Part of a small language model's weights.
Size: 14 layers, width 128, 4 heads of 32, MLP 512 SwiGLU, 4.2M parameters.
Architecture: RMSNorm before each block, rotary positions.
Training: 156M tokens, 2378 steps.
Each number is 128 + 24 x the weight over its row's rms, rounded and kept within 0 to 255. Layers, rows and columns count from 0. Numbers have three digits each. The size before them is the row's rms in percent of the matrix's.

# layer 9 attention query, 128x128, rms 0.144, rows 0-25, columns 0-127
069:134189097097103086085121144136191131119124157114144131129190093114113129137142155114145133143120146140113133112155113119172097114146146124104126112138148144152152162096166142121144133176153117101138075133118137130095092136141179122106094108108115141145111132127114110104122093108134130103123144076109141144149130144104102105122153131162143147160181112112134112102087111149141148084118
065:134167112095096102143154105129141090169091134109116145115169151145115100119140125129129102132098152139122137083136143091170146135119151132097148105093166155124123104109120153127152164157097156082141134154109112146091097139119159103127140169145131116137098158156146141129146073093133137112118106094133137166134118124109136086110155114132105147126180107144137146089069161124097157135129
068:148162131095120110074126126154139102118152128087088131119162107134143128138156190120110156154104125178149112053139159075129093118127187118119128112151120143137136129124138143137158134132127140103151085117131125098111136176154132159103106117125115116151137134144118111129165124149122141127175137104136146151132137168093140104113153130135163171137145133108100107133066158117104151122126
079:127058098150154160187125139083079121136123094129138140093092110132134113152114132109155125108111164090127114136091089122116127116112156134112088131105095170107126129166141119115098142095130136172133145140092151129157149106091133122147140124155130152138166107108169104126176145117118123131136091117142103116105090098127121145121086094104134130107097149111123117176166115111140146141118
085:146115106136142140126101145099149135087123140080063157126153119110139106140102130124099102114062124106085175112116124117154085152144117155107140121143080194112169135150120173085112152138152153133099118141114136158099158106081114127132129159133137119165162119108143144104128154112118136123158096124093124120121125129117103134135115125142142130126111176095123137114154135143093169099122
063:094084160127121120107155105116088159128133103143171144151099124129151110128106125124157110140113117131145119161083077136099157130103109095105118153121105131071107098157178126130107113153105130161097166141132126117146129162103167134158130071137158141095114142098144137107138182141124148132156105150120107121102124119141101163111133119151112142122104099172108138108166074157120119146120
096:146081129114156135169128142101108140136127094177137125139086146147151113162135124165122084093071140065103118140100130142165133112111123138065171145137083150099143111144105146117122137116114123129094174149109141138159111121154139125140136148149123151131136082135162149102113151096102151162108117131099099116160144104136126144140154087125098120147085143135128133164169120118138123111122
110:124112160118128111112123123127111160097137114133137121160120138131124146110140149134169156148166113115131125160087151182091171097066117140101121150155131074120118107097102105114135133100128106083132149124122135098126113168164117156080100114078110096098096136161114134142113125130122135153158097117145118131073136120143129117129132122132107167144125060163109107110145086122130089124138
112:110122061115126103068126139124128117118115093090127162101146133153155099080099142086156104145104176161160129109128157138122147126150151099155119136154167099094131154105127074148139162142125141153147197143146130166107126143132125132127152155167160133151117125125123115124120126182163102118102137142150137134113125145107111123122102127078150160097146143122085098124121138121130115135139
097:164131124150166145118105152126168140138133124174149156120128129130158130173112144115156074119119123073107110112132132125156135149095153116102165134116130165125142158126133141147101121089164135109132102167110156113107128152124156179162172144155128172122090118143135119089142146133114113165121071145155128145095140081117089106144138106099161167154106143118112122163116101147148119154131
131:151119087143138149104135137153099136167153159164128160101149113137123174102088130115162090159134113101110111093139135099114132104138157155177133113119165147115079091117124104129170120130129154133140119116120126164131128139128176107109159130131085085116160129124104121076163108125092098134117140135183113124149083111148089130141136157123131099103103105113080149158123138131097117128139
135:137137112125162101154131136144119161095108159136147174137140119123138116192093104131105121111118130145078192158162100143113121105141164132131127158127169165134065158101087125148107101104139117124070114132103079148129160128107110143146134118141117149136089122118154117178127155164104169137130114143102126138125131109161133086122137113103130172110107129130110122142125097141144140129098
167:128145165112108127147116153157115107119114171123164101149148110158136143145157136136095132164137102090121134123072137135121118133147132145131123115134156127141175141110124128106122084142129071131138109154091127149141139082185144132158121148126121169167152118121109111120124133116087123112166149147134133165120152152179144145136168162132123111149142138113135113181158209126112104168136
160:085119131100139133098136059078118135107096109170102132146148141143139113110097141176102150149108153081124109115129124119125126115092177127114122213136140115136164137176129136123137128129131094162161104153103130113137124162112171145128135173124117116161141117146143147152183154145140146138106152148132112154118125119135138123067130123133141115111118119147145140085146129163094112126129
171:127165098119130145131139148131129128158130147153110159153118089089103105106129110111129145083155115153089133169123168060129127128138183137099129138152127186101155135100117079137184119101099131102165098107136132138094126171134124127170155128144104155133099146151116125146090130136141087168167137153125127140136094152110122173140137146122115132126102155125104152127134138125141168139147
167:098138102156130099139146136106140140116170102108126145098156113151107127155156153106144127117174112131179123137086141127118156120092130169137126142096104116117137095120129163106130113147099106150164166123097140126144133126124127118116122135112106094084118117082115124150120141112148156144153123158129113126082144110129154105114187114113118075065074145137122147164159160159074133123101
055:140129109141138181112137105096138125109119074108151121116115108098117095147132158121091134146128181176075132138151100164119136101140102186123129144111097156095151171132153159057162140131124135165131097099126149138143104152156088121132131106131140122148149139124135121141088147141119105100158148104154113143123143142122085137166102108125153164098123095143124117124097128092117152110131
056:119142122112154135104064135136122145081153071143128111138149101154108127084168112135120142147123136187141143147112144107150136161149160142112132138107115177090144131126116161091135125145091094125128092149176121116169104124144151127171093077141166135143154130125114113105126111108104131105136130148137147132118129182131103151140163142138177144126101128143112105137066129113106106138111
068:145109097130143135134086143114104117146094140138104107156146094114157103164120120104128104135058098106158131137119116129153116093126121126131168107160119119089139124098150098133119139135110120109193180166164115097121186151133138115163159116106154133136130116181140126151145144110102120150091112147123086148140111092152130131097142154159136116126130134126141113139139153092106115112059
075:134099100134138130137160131124133143174146152141162119115116134142131107120101091158147095143090076106121105153128138102127187110157090100123130125080154097078101141100145098152112128158081114151158169159169119111131121125126119103177134137121147147126080122100111139099106150092122175132097135150123108144136141126153137158141139122131081079086098123145160131134138137145140123104132
073:128095143150114100142136107082096127127136129156147131120104125106112126127097106135147125104057152090111107168108135115142159112095107129114162136119128172120117075147150105116098135093136125142115143172135139119151178139087140122144121124111132142151118132146166127133120178124149138161108088143129081137132130070182111144149102138141108130121156111155104102139206101139131115120112
089:116183127102103112099174127160141117096117112091147130139158113114113145067139117125130122148158121152184124113148134134097189142093148104134125143136140060143112128089112099150147137156090105129152131080171109109144101155123142142121129105115132113122099176144101097151119099172123106137127165139154140164108113150118135128137124152130132141101124103158106135084119119138141084139144
064:118132118122122149143151148131127169145096094166148119080156117125125131151147094114157120129096152106150133121152127110092156160121127138090165163086127109157117155102108128135144088099138103148151125132112118102107096124096165083173155107162144188117086143098064146098159128130128125155105105169100129129131122094118135092112160082111146127121125104160124135110127132122147122166122
098:143128125135109135119150112123113102172128112125131135110154150137089092105098093152132103101082148182147073086137147105114116156143188109142130098154153122105142125116121102139123147132106138159180167101095114151129127124161145125115151132169133107139132100119128145125096127151123136124081171161145114118184140159131152153089135122107116106114146135113122147144166183118162106169136
110:152124124078126107103146141141121117102153120152095117134105099104108159122168135161124119151131156141133190100109171103115128145161148143102124130162137128109132122094123118155147124144068112129168109107125097087098140138143140139107118115152116117129118135128131099108126129157144121127132150188128122082116155161151140181163112131168121090092129097153084111110118187087128122147093
125:132139152135115125109129161146086136084123171124091097099157138132113096108167124155159145114143132144154152152111141158080152112132136124152137116156133117143110143104119104170135113106109150130166128080127152133084128173147132134110131126118129101106116152096085130135090137131159169158160122111158129132115125096187143148111102086113119106109140091152124075098167124118182119156117
# layer 9 attention key, 128x128, rms 0.15, rows 0-24, columns 0-127
059:130065139122153173165100118109103102144113175114108121118145154110091106137131078128126124179146159153134161151090118120100178106171145074134128139145094144087119127104090104148153114127135125129149158143116141128139161135114108150139114112148177118140150158123120133100118135124099116106179087158132131124119159119123117144094118151075086117113102146131121157149121142107113119163125
062:138104154121141126097134137144152069088116184134140137123163134115109112163115134126154143189153125181159134139125120102145153093212099103106179097124134121114160122125120118085111121127121127164160117139125138137144139169102147150115137145132165129130138142184150132132141081159133108111149120143116126106162145135159092107114112126096131088132128119112125154144139147123118160171141
061:093143126137156083138119147126148107117114145180170114141136111122110136113142103141111117131133104111134125152144106124120140142142099113130170162087158129209158136129104132119134103149105131191127139113130153139155139151140143121104116121116099116186114127141120129161149119110123150070099147088105105116137111094126112083125121096145090113135146091129122118102111059151099145088156
069:153125149119087151118118141142138115158102167111157122132145185158120116104139113140096132176091175103142136107111107121148162135117134095134150150148177101102152126105115134126132098102123138063116149089112085139112123117119142140106118131140112109134104163141148142142131168152141088113167130130154140119151124128122128161089197162123158106100147167152127115112103126091146122156174
069:148163138081099128118115123093122141129129131151157082110143083121132119131141132103158148155152084119174121146118129146142115094123112097149104095148194061107099096106104115095132062087124128086181124106122121103133115116098128085149141115110109113128123110105115130159080113098135091115128116095127126112138157130153112113116158130084129124126130113122119081129125131120153109122115
082:150135129106152114086138140172147081126152135100145114081134083140102131150114126125117032094125131125091104129148127120137143120130099150158133130083110175143146120101116114138149136113174162147093123109104153138146102110187137140122156153101132165112127121137136139149130111172113175128133113126158103166134121113147163151130169163131105117162168149115129124115120117124107121107111
092:110149122132101087145125133091117172114139163106104105135118158159142142134145117134144189129123163111122145103145148136160091114134127167136109108177166152121099106123172136163117106160133151071171105121136077102090132112113078093120097135136127150133133123112095122113120138123114139177150112126145138130101172162104063159104153147116147138112139156123150118139112128106133103126122
114:113095145091117119101113146167158130114124086135094135117104129133150115153143177149157090159149180126077152136155130120153145115118142100182126163145139124108131111113172123154140112169101130082080134130139113127154102111089138190126121150133170143172090103101107132145123125117119124099142134144113161116105133138132152170148154146119091106120142139132131104130071114137125133091134
119:096130125142148114115128131130111101134161110094127137081115077127122109159096092117142169129142117088137108128114134169106100143103108135135145120123143123117103117191119134084149138121142111142103178155088186137109122165169101146126154128121149134133101134148155179118146113156102094108086156166113156126207123155106151122147162114120153119125128120133146091115113140112112105119128
134:121138121155131138128159119141152130169108125150163149109122156125138118091135113064133095106145051113158089121163124109100140150133081124094115138135147123162135151133141148124134145149117087107138086164109113146137153073116161133152139117130112166135132107167147141141159148133126149134110123142106056109127117138091091088152084139134139142128128129131130113103165133116106140095172
138:092152121134110157158136099137113141137142118106138129132123153158086137143126167208140124098144138163127146125126153094114163148145089155115103109148147174152133150105142154085145129175139172082101123131152141152141156141153122123107158116149141124154121100177145158133160142103121094085122137134126139133163101082128140132123136113138111126137141115141120156098147185135108158076142
147:135123131133169121109116162132192116098139109113150147148121163115155150164110120097130130126141103143098135134132108108133108120140098141130102129131155105190104112099145140162173112102156144097178124126102111138144143184119099194146114104110116126103170142110095150154123130124177096138115110113120118142118155086161138141127113126118089135086113181175136116132154132096117123149135
171:133149093139124115131136124130126129137158126119132076139147137141160149176108148152140165130118163108126121194150111124098106140177109138143153114116139114160139106158097119143174092090125102136122116134120096139121159071133134152162147119113097169113155160109127125118104103112130143140131125089129093134128100138163146122161154117103152100159133114113096089115155179100087115180091
155:125157121133140103129066129140154089052117143098131111158122116158081122154125106147141118113179137141091077086127143144130120086144123153098143209136134132106122150105094103115152154142127120131119148132089116147140105118076161125122141131117115121138114175154140111137103126089111134107085135132168129163155137134123156117131137126149137114145136138159131121117183103141111129107134
157:133155161147183094129150105174125098119119133102102126104148141107126122164153107116117158095090116154101157087112159162151148121162156117150093151140139122114143104126152117148149135084105129128107081134148130129130157137152088119116159101156106138095204123149172130124167153137128088137121106118098129158143134134105135124111137082133157115158136098142112094158117155142123171143137
170:107142089121140109136151152129129173149141132168144104087125151139093105131127168112188170140105103131167116122125086119111150131100155130155146166112136135084109140121107115118131186157114117112089146131115131120134136143111154120149114124137147125083117136089158095141095125056093145147107112123114128125180111126100123154155130153142124075156134121128146126157161171154126151116155
059:114123120146147106138168125110132135134131150183128134094126094140135153150137123142142139092176099109122134165098149139137148141098132131125124102116149112194109106154134135114165115129152135182128152139135153121120148141143154134091169176134106099135165146133115120181105103126188133087101182098139099106162112109135116088107153133126104113174119095146100113138140114127145167105147
061:119173150151170119130201186117134129109116177153174121124110104140135144151116123131137130133131110106138115163123141122121116181158116123122116136132134089170127153104132083154139098139152148143171124077121134139125139125140146123122159177117127134128151130113113141179136115145141110135105158161098121131172081130161111093125102092127120114140133091116112150149122095134158127061117
052:076157164174137109149177151131129130146096143147170091137070115132107160110141127133149144134108121136144104132124146114112131203164085133108091110063131150122111096138092119114119136153137114112140152130119122138110126155144159143094088134121088101100147150114132099170116139131169122131099169133113110092136117138108134082143113134134176110130111149113092129124116121104121123137162
071:156136119113147150160101122147117115123155073125091181098137164164131149148107101105110140086124114123126168086131146139146101125121153179115117104154130178116126115149134090137134112135134125071134144119136114146125094104159086129135112118118119119146144144129100107127113128127125169182139108151149192142151121151108134173117115144099151161108169165130181149156116125099131129140103
077:142184133123146136114074122105136129136141151088146150101166129131148109135096122135115130145080114138103148081138136143157119120123137111154139111150117131125129132151103152127137139111129168067115080135136107138066112092138081096142141136156135162104121096101138131101106110130097127184168089150149126141144140130133145146112137175131161148110186181097161121126106124144143136115132
061:091132152087114110120166109157150109101145092143133125147102109119127084155121179137116116119092152125135131181144124123101111152131139105115122142144126148133129137129134174117101123126106119168093138169118164124119134175161102200099163119093137090132127148155135093121117095128164132105123138153134140094164140157126196163142124108169107139160107101130095140112120132144108142131155
066:118135119142139142131170113146142095107104142179147125147117096092135112114111109122145097144125091160122111132171142128052149123141120101120125152137109076134171132102157120106137136112113144164123091109140154125166115136103132068151140136119091132119141099165149116096103161125147132118141123110137107120153123081162101108158092154123111151193110093159101111117150167118128154118125
088:104132131074133100168159129104126146098127140123110108184116134131109128135190163071154165156160166125116153150143155144128128139172124103137116098190150102105124092094143110123152102165091107108133122116161104103139130173092141113139135148151111073125152123103095122137146130094147122126140142139120130110127168153158125158146108134107138147090115133135102151125115151102111135157127
113:109116119122159133146168155084147143108108101153126118123101135099167132096087096051131138128119161096130131112127136182113131055113180120112136101124133149115112138152116140149151136126103107151100156099157134140120150126151118138120121165166152120156112073138166145128133109074136133121119147144127125109144119153099168121133102097163155092140098133120134119134125159112091100149107